Weights of a small GPT-style language model, trained from scratch on English Wikipedia: vocabulary 32768.
Each number is 500 + 25 x the weight over its row's rms, rounded and kept within 0 to 999. Layers, rows and columns count from 0. Numbers have three digits each. The size before them is the row's rms in percent of the matrix's.

# up: layer 2 MLP up, 2560x640, rms 0.0426, rows 1981-1994, columns 0-159
# down: layer 2 MLP down (transposed), 2560x640, rms 0.0306, rows 1981-1993, columns 0-159
# gate: layer 2 MLP gate, 2560x640, rms 0.0428, rows 1982-1994, columns 0-159
up1981 094:517502472516500466502501500518523484525493497497502540519539511518510486527536530435514514511521509531534507494464484500523480441470514493539503501506526506499485476493483429509478507513460495453545490489539480489468500511494507512488519505508514483504522483507519538505455505500499508498514484476454506535472488490460492516508503504468503471506516518530486470442499510532510491486477484516449489502467522535488527458480555474473493507549474491521523544509502478502456515493491495
down1981 098:501517478525485500514510492488505456551453474497504510513486479515493522486484511509478463532509525505541468499502514555538533452474509488493509480476523490478514463522492468503468479512493500476515472512537496490511514508454475510512506479493507468505505522489489527460482481494536519464523455490511517527527517510462475497454509517545524471498543512483483493495546511497506514520493479473449554490501544525528479464500498503478494522509515505533527568550499508530513529456445466
gate1982 105:476479498509550504499473479520554485493493540545508479521497494467532459454553516507497522509499496474519494504495467492491512463453512478475463519517503510513492507475503477457510514446521542500489512482482520504505530550514521497525511490473516514509513504511505481495554541478507505502497513473501519504500500480476506527489526548502498445490513514506525496519522489528479455531509476484500527528462487535455469536511496532508478515488480510521465504499515496483463533545576478
up1982 099:496482510512480507473519498514457476479490523457538502522527496523487532549482492484515504474458503486524517439480519493518549497515462519488511468477503485566495482543481491497500520530455524485498441496504567511496465449479467504533498480519496509524477497510508496468529432506483482515519524496520541516473494506469487474521526490508492476458504557484463525504492524485528517540503499517509515483531517484534461484510487486485478497513551478513529490465486459508527542501507493
down1982 102:495480477545546504504488484517532533526510467476515499514555483459471502455522466476463499524499546502555497492502511521501515484463499497515494492506504543516503501485475460535462488510504518505483476533534493488481520507477488451468472538489513485453480486519495531521484529531488537517513454500492494505515501503519456482514511519526498485482553498512514531469550525493518501467478571472447505531484495534466480509519471540499431525506538489496527463502522514460486488476531500
gate1983 099:454484472478535508467480529542522518555507473474480522519529475523506505487525498482486522537524479533515482522528511507485507487438465464514494518472477437529500491504507489489518481504502458512495474486478499485531532477535461496483520516542424530530502482542503480487502528549462503504475524464505519499561469547534465501456514503535458508496537506480487498519466495478493485503482542492513477539488505492475475537487464447519526507471500500499505494544486511527502532516557500
up1983 101:479518531535553535478520507540466493517483497464533529488519483513490550481497505512489516492453505478533488474459518512518476456465526487473495487472478481480516503511518474525490508541492522462491483467518468507527493525517440532540495480443461525476489513520528535500506545528473505548499477510464555517503513480483499462507458502509526505465495463549513486459503463492476551517522480518484528531501500504455483489504533471519538479491506504481512491439502489503468467523462513
down1983 102:501539511482476516485553512527508494465481570508482441519489524494454476534474511510472503468518504530444483520484480485551503499500496457504495514483533502513506493477482469506516494437509494491471543483512483475512516465492467497476515490494539547451495532516502449510513549489490483482475508481525474541522517495501503547507476519509487481534475492510488485544550487449473516511465491505515513487508537486486491476495521512463477496511494525467511517489474478506560507460508495
gate1984 092:502479447475500513495521537538495517477523494505495511492525486541471484506507455485513523490547493511521479455506497511501518494457511515512510505481469545502429525498490525505475460483557512491478550554478509518483526503518440514492532557503540525486508473492480492463497442516484501524511481478488509532452502476503456478511506504519535517497513452489504515570548501481506536479474516524525506436496496471471543449500498517497513518483485513524482516477495540467488494507529498
up1984 099:500539489497532478523477515474500510463513495433474490501486501516466464524516481506478528521514488459479469501493461502495521543482510525530462515535503488489487514538477487509483492456515483537495523505516484485470513512479478493491515450522499481524507554482506507469525499517463523519501476510501494500500486478551523499485471485478475456521523520475479493518481513508509485481539532490492500491460506541501499450513508450503512512495533463496514506528494524504516462472483529
down1984 105:538469518494493529463435505490500523450502495499508503511423467514500517503501520499478473484504497431489500508460477495469482507528512541464480525538554488456498496485510508445474460496496502460485492463481510463501511496483528507493490517503533519510520477494532475529538477506511533470538544483480484543522523518486524457476556489502477508492558482527519476492499503469526528532467499501552528540500555505506478498485500542465498506462495521501498524530502483510494521491511500
gate1985 112:473507479478524554487493481506491486484530508458484470493494466463516486495513506527483512504510542516460545445474494462546512513468465487514492458530496497508500476479460540555489531536496511427507484517526515467512510535530555526513500479537475510504471530521528508519496473480521485510501470475501473502545498456473482467491541508504536526504488477481493510504494506506512490488504513503514482498516441524488457485503489500477482540482529505543482519477472509519536517540498505
up1985 111:518478508482480477469481467462458477502518495472491510487472494513498499493508490461512456441484496489470529499491513494471510482529524467509513520471497543485473473455493502505513505496501475470518512504518515499514480528476501522556493492524556526479494495500437542470473495550493467517526489475471485452512483497488508539562487499527522498468478505470499488501480512515489473471534502452506502508502462466461492528510511522478497514513507503451479515526454488498529446478520483
down1985 102:513497533442496473474531520519465505523499490523522503489530479463490510502519514477507509470447477479461509501450503518519486469514473518480534492467533471490493470445448492531525490524486467490539520481467502566516535528476430503499490448511457472470478527499497481505506516503492501538503480534508495543501492543524483522516519494478546524499504456501524551487510537520509487455505540489480505534488431532477500520495474512497507487505535475526529497470505520475504503496507521
gate1986 101:495498477497492492472478500517494466477445512455477512548489476522505498525464540503503477502521522522503495558471509493523477488494459502474521538481482463516480489480515539498459534513484509514492542470507488548505526512456490516466530526495488479469539526511488456487549533467523497484523523531538528499507471476536484499497463501500510479525518513513525523511488481538483502483506487485467488460489503487504489550469488494505464494503502520540494467515479509454539526489546479
up1986 102:513466515484506528458516496552460505467496514495488447523507492477499483524528492525449528480503544493483499495478486471471502555515489463483493540558519465535491484480481520480511491421532470499509514497496541511524523510492516477510482518527541482516520526515498522500499520507511493477499490506476568535455495494491520503512457469485498552503499512517516469504521477512486498502506538524502502496455491512532496468509521496499496506503506515512507472505483467440513540529503486
down1986 100:493517493442504490518484496488496470522515488504528486526538508508475480486517516526499471482505484532558520509504480522510525521493471468497471517509490461472481467468494516551521462514535470489514491565490531541489522480512498512534489535486504491545527513503488519451486510463508508495491474515481504514521517535485476517523471513441509513527508531484518529471529534513512482543436486535494548540463489496514481501532462504519515459478482490468548477514529492523475536482493518
gate1987 091:494523498521509517461500534519523523483549535485491497513533500518521488474518491497482503494508498479437503532530491532559514470510535501474529519507512523536495503507550512528498495504510465518516515510482458525502509468545527542537493484502490510503542566479510495492523461546473480517487500507496512473521482500541502484568498475532483500468456517514486493532493454497485483492508470519516521519474489480501514481499485525483486516498504536492510526500523452523458502534502486
up1987 091:517505484502526496493498523529462476518442511489406539482496547514512525537538478459529537516487498520494438486495497507513516485470513499521517506485525541486541464472505460516561550545501531493530538501496499538516455529526512479431501491504503484537473523445549492489485524532517486487501525467508462492503484483522490554460528490552490483503499502497531503502500514475496477475518534505452463450512511513501475486508501518514506496483483492493479503489500526455535555519449504
down1987 100:502528476479559510478527504505456480495519504530496479502489510508472466467520494489499496521479496457457496498530522505493554517452501532478459471509482538449525483483514526478503510483507488498501465495451455494514501477498522463509520483511471514494513460452478471513482477442520503473484475548488490504492491566454463517467519493506490516492488500499506511565493423484524500499456483455493483482468480478443481497518499525509505485487500552555485544499510499489490514488503452
gate1988 103:532482484480522496513449512506493486473473505490510532516459465494471475512501472483506530501474467513474493479484490526552522475538501487560494472425497513528465511493508478523492505481505534470529497525521521530521524465528503486497563475516493495477493501494513498521507526490508514545526489468518531508512471531532482476538513506530505513527507500491478499523539474498557512501541465493476488499519497492480493509487510522507488503449502500447503462516500481527492532495481510
up1988 103:489489515520501472493478534496500539523473510480499483510515503519520511516500486516513539505544517472517481497482536516514542536499474541505522506527491508530470534536452515490519445547497496566543474543500501488506482464520499504483509510535499526497480483557491488518478513500507516501494539523473533484526467502485505554503530460499466547502513542526477492507498503529503563551473439531567511538491492537491519505462543506501520459508522508487469518507535464486454503479481515
down1988 104:518482496462511479531513499533480485562475532510504490518524513545530547497494531492472513521446505515474472511517492469508484525457497535467525508496518488494493519509548506496536494491551484508471479524480462497466470502541468506521508547537499508466505490498523520468513517524573486471439500472516480456521505508526513524484508514473504494497515489524474491511481559527477491501474499503486544515485509494480470499517462483524487529473522504475495520515473494489486511494483471
gate1989 091:538490464495492500477507492471496558531461510490530494456487460520479497464466511499511514511526466485529527521519489513518526519493509520528477517453483508497493449525507536496545484539465523497481488494497505521491487516476486493548455497479478483497486475469464460490500478507572528510511502529487498552516489505470491532543508516512477501550474467485468503491513532478493457489487511490533471528496501483502493530498465505505555530507490503527512514523529533506557460494502486
up1989 089:517448460563473514524513476521476489499534478489514484492482473497513535488525507493505494508449480501453511499505479462506499466469534527500494491481521474492491532510500519463480501505503445488488520502501472464457501492527515478521471487504518512485505534549477517553493510541475492490521489500520471494521477465516475544492486476513466498474536485480510535516510505489517523492503499529492524521487489453534467511495477533484499522510483518498467498521471502501463511522487492
down1989 097:522518501509466489483539498507520517447469467501446505498498446498534474542491523528502522504483522491489524495513502516492499536473514512489508485471545540523466507513437494502520494501490556498521497549540509500485480489515451534507515531507476531453478474520476537494532497524477537510493517534468487511499490465514459515485516498460495506494500471514527523531485484525523525468463536536476506495521506495518513547506489482477512479518491540494474482480498510475492444500528490
gate1990 101:500494483522512467555489518507497469485465482496427542498536495477513494446507514500517491496459509506480476537492510513500516477462514532548513552481514489488521528502501474486500460496479494514527493495499493520517535508544506532518517496517486525521466471498520483525518499505510473511518492502505467467494462494541526518460480512507518477531516499512485518527452532522516510488484487519476520490498465535517505516526478473499495488479491487490534555502510536497481520517465517
up1990 096:490520477505482502486504460476516498524518492489499502546524474526500487533511509470533518515513504564501494499488515519497481536505508472490497462506510510476553549493483478480509496517545497506508526539526481500500461493451458518475514540473477484459507510494495472501504468500545502512515530501500507504465509509492554532486459533524527512441446467506484515468515480495532480480477530447494517447537535543526478512493507472513478469520538500488505448500532512479476494492449484
down1990 099:514486468482524527492499467526519443519509510506476514441506517481535442479484519483496502556475509498496518540522509523521467492461519493514497479482489469499528516503504541456475502518484513525525534517472473498470513482455492513517534497512506490517536517482455505480483504493471525538496478475504493493478479506535521543501494506516491463492517456538500486510531467502475490520503504510483539520511510500463511475540483479530500526471505502486499527534518509529500489487501444
gate1991 098:512526517487488514529530457518507515554493496504551457476484487501503522488488480552494442489548539505455478516510499520522519486478485498459500516505472504518480490456461477457486512499480486511490475539508520543504474538525517517460488515511473516530492528479482511489520489523472518540462509506531532487507453510513510482482513504465549480497515502475501506517493492480483506482534500524514479560489520492556531481485522534485525502508483485525486529479500490530486497478482475
up1991 103:501504506477454533513466532500505528497498531467500529526471492461535480506485538498527508462445503497538486504541523476469519567498529537536513431414523460495483466499513494514467496464503456525504496494517501465522517507464503468526501465475498506519484522463493496475536497492487495511535489480518564465498479459501493500500515516507495487505496517494487466508516489519485537509468522495544498539514541456461536521479586482474454499540413480494497501551502489484512498502516521
down1991 106:479496545512488478519465489514445507459483518562464518458535545541484482489497508481520495462480504490479457502493490531482526479485552518478505496491485479508527467490559526516463494476508455506476518488485509474451492512522482507521536494506495466518471494480501514466530482511486476530537475545489533551496474506508478482542507460512534500502472487464449536468445532500473484498488442447471486491517481532450475537485490468507490505459499496501517491483542476496483480487551546
gate1992 097:500535515500479500482500499517510493508525485496488521480488495510489496501532491512524470506474497443495481496498527464466505494490485522507496545481542490501455496447521463474529441479548543546509495495464490511460450531523512482496472504503434490489469477509508533520464496475534502538461498454525492504479520520541451493469493533493526526500499464496529508474490540509483510473462461519511472511512497517537486474523508544524489486535455516479467484476499486488483499504436586
up1992 095:483480525484479486507473509447495502525506537484526491499484482469493503511467488528522472465457470477533529489530491517502497507508491464474485476494469512548455478487500471497485510512511501511468546532521468512470504479477519467564466537521496510511485501505455488464512494490520512480550453513543511519521489510506473501545516503513483517494449504512473474488522506492477495495519517512550449548529535495474505506461514507492511498510514470535476478540471510527466523520485529
down1992 100:498523517505519516456501502499499493494533519473487507491475507464474515434496505502469489512471563530508517481513467466541488502516494511480488500487548502518478531476549481475487540487521524516512470525476472510499500499506506447534492521501509530507507476527500500523499480506530513490491536524474479472514467511504557464469470498513514484480490504513500429474515532516485504504484462498510481541520458535504495485543482536538510500521477497553456489475464462501500533504449521
gate1993 097:513551521491532477486538535519511526496496506478511508493471506511499519499493481514518501506483522506482497521532493475565472522539510479529530481504498489480501530514495485545489512501485525494485486490490488499519545523549480482512537525515480545478472481503493510465502526518454528530539468496494449455487470486499480500528504559495477528539491514461516511518485527450569480513467488513477517483526466493510505482500504511515498474521466477498500498514499475552539528492517527
up1993 098:510513504488498494530504487518486436547533535497482564487502530464473535502491535481468473489456494460481544476514478506491494526491496517503471493494517497506507520477523514490505473473500494500446497543499488547522504539489459492455549479484487525452497452516507508467470468497498529479523508496504444516489501539529479507514500487512483533511501495452503530531499516505502502506501497457489442494529459540484530500488486500521476438540513459488494504508479482476477538541496474
down1993 096:488501511522499530528467429494496476475486524486500490495505469509507516512497494511569510479479493528508509499483491521485500469455503504512512525499499501459449490470511548467502485532509522485548480481500549489509523479527514517503508528549495466502470480521487508495464469530465524471531507466514496521534476491522464510494497454506452518477503489469503542483544524509505481543484528524535508452501501525494516502488471503461515472479509486511503516493431498535461500550474548
gate1994 098:517533506510497522452477514496476483526480458477477471509506526535507542486503531476533538526528490478507489458517495487516520473470525461509530523475492552489506479520515454521453504489508461515485507453464444492520521468526438488544499466478518535497524506455468538475507516514455518529493497493527524483461506508512496439521512475494469543505514443508532483514515539509507532493483452520519506472459528488481495533533508509519541519492476490484533496462525475485488534551495458
up1994 098:502468498506489511480495488541474533493499506469469509495510458467475481500492458472522485465538478517467466516490487497506486519482494509517488474480524532535500477490497559534448511505474464488466539510475479507499509508555521508508499463551484464519475513518529488475494511488489436535494498480505507513494527518513462454521518469516518487496519531521449521503534513491534509491486504522498515510525520439481517519532526536502502483444480544538524493459483522528475546497450530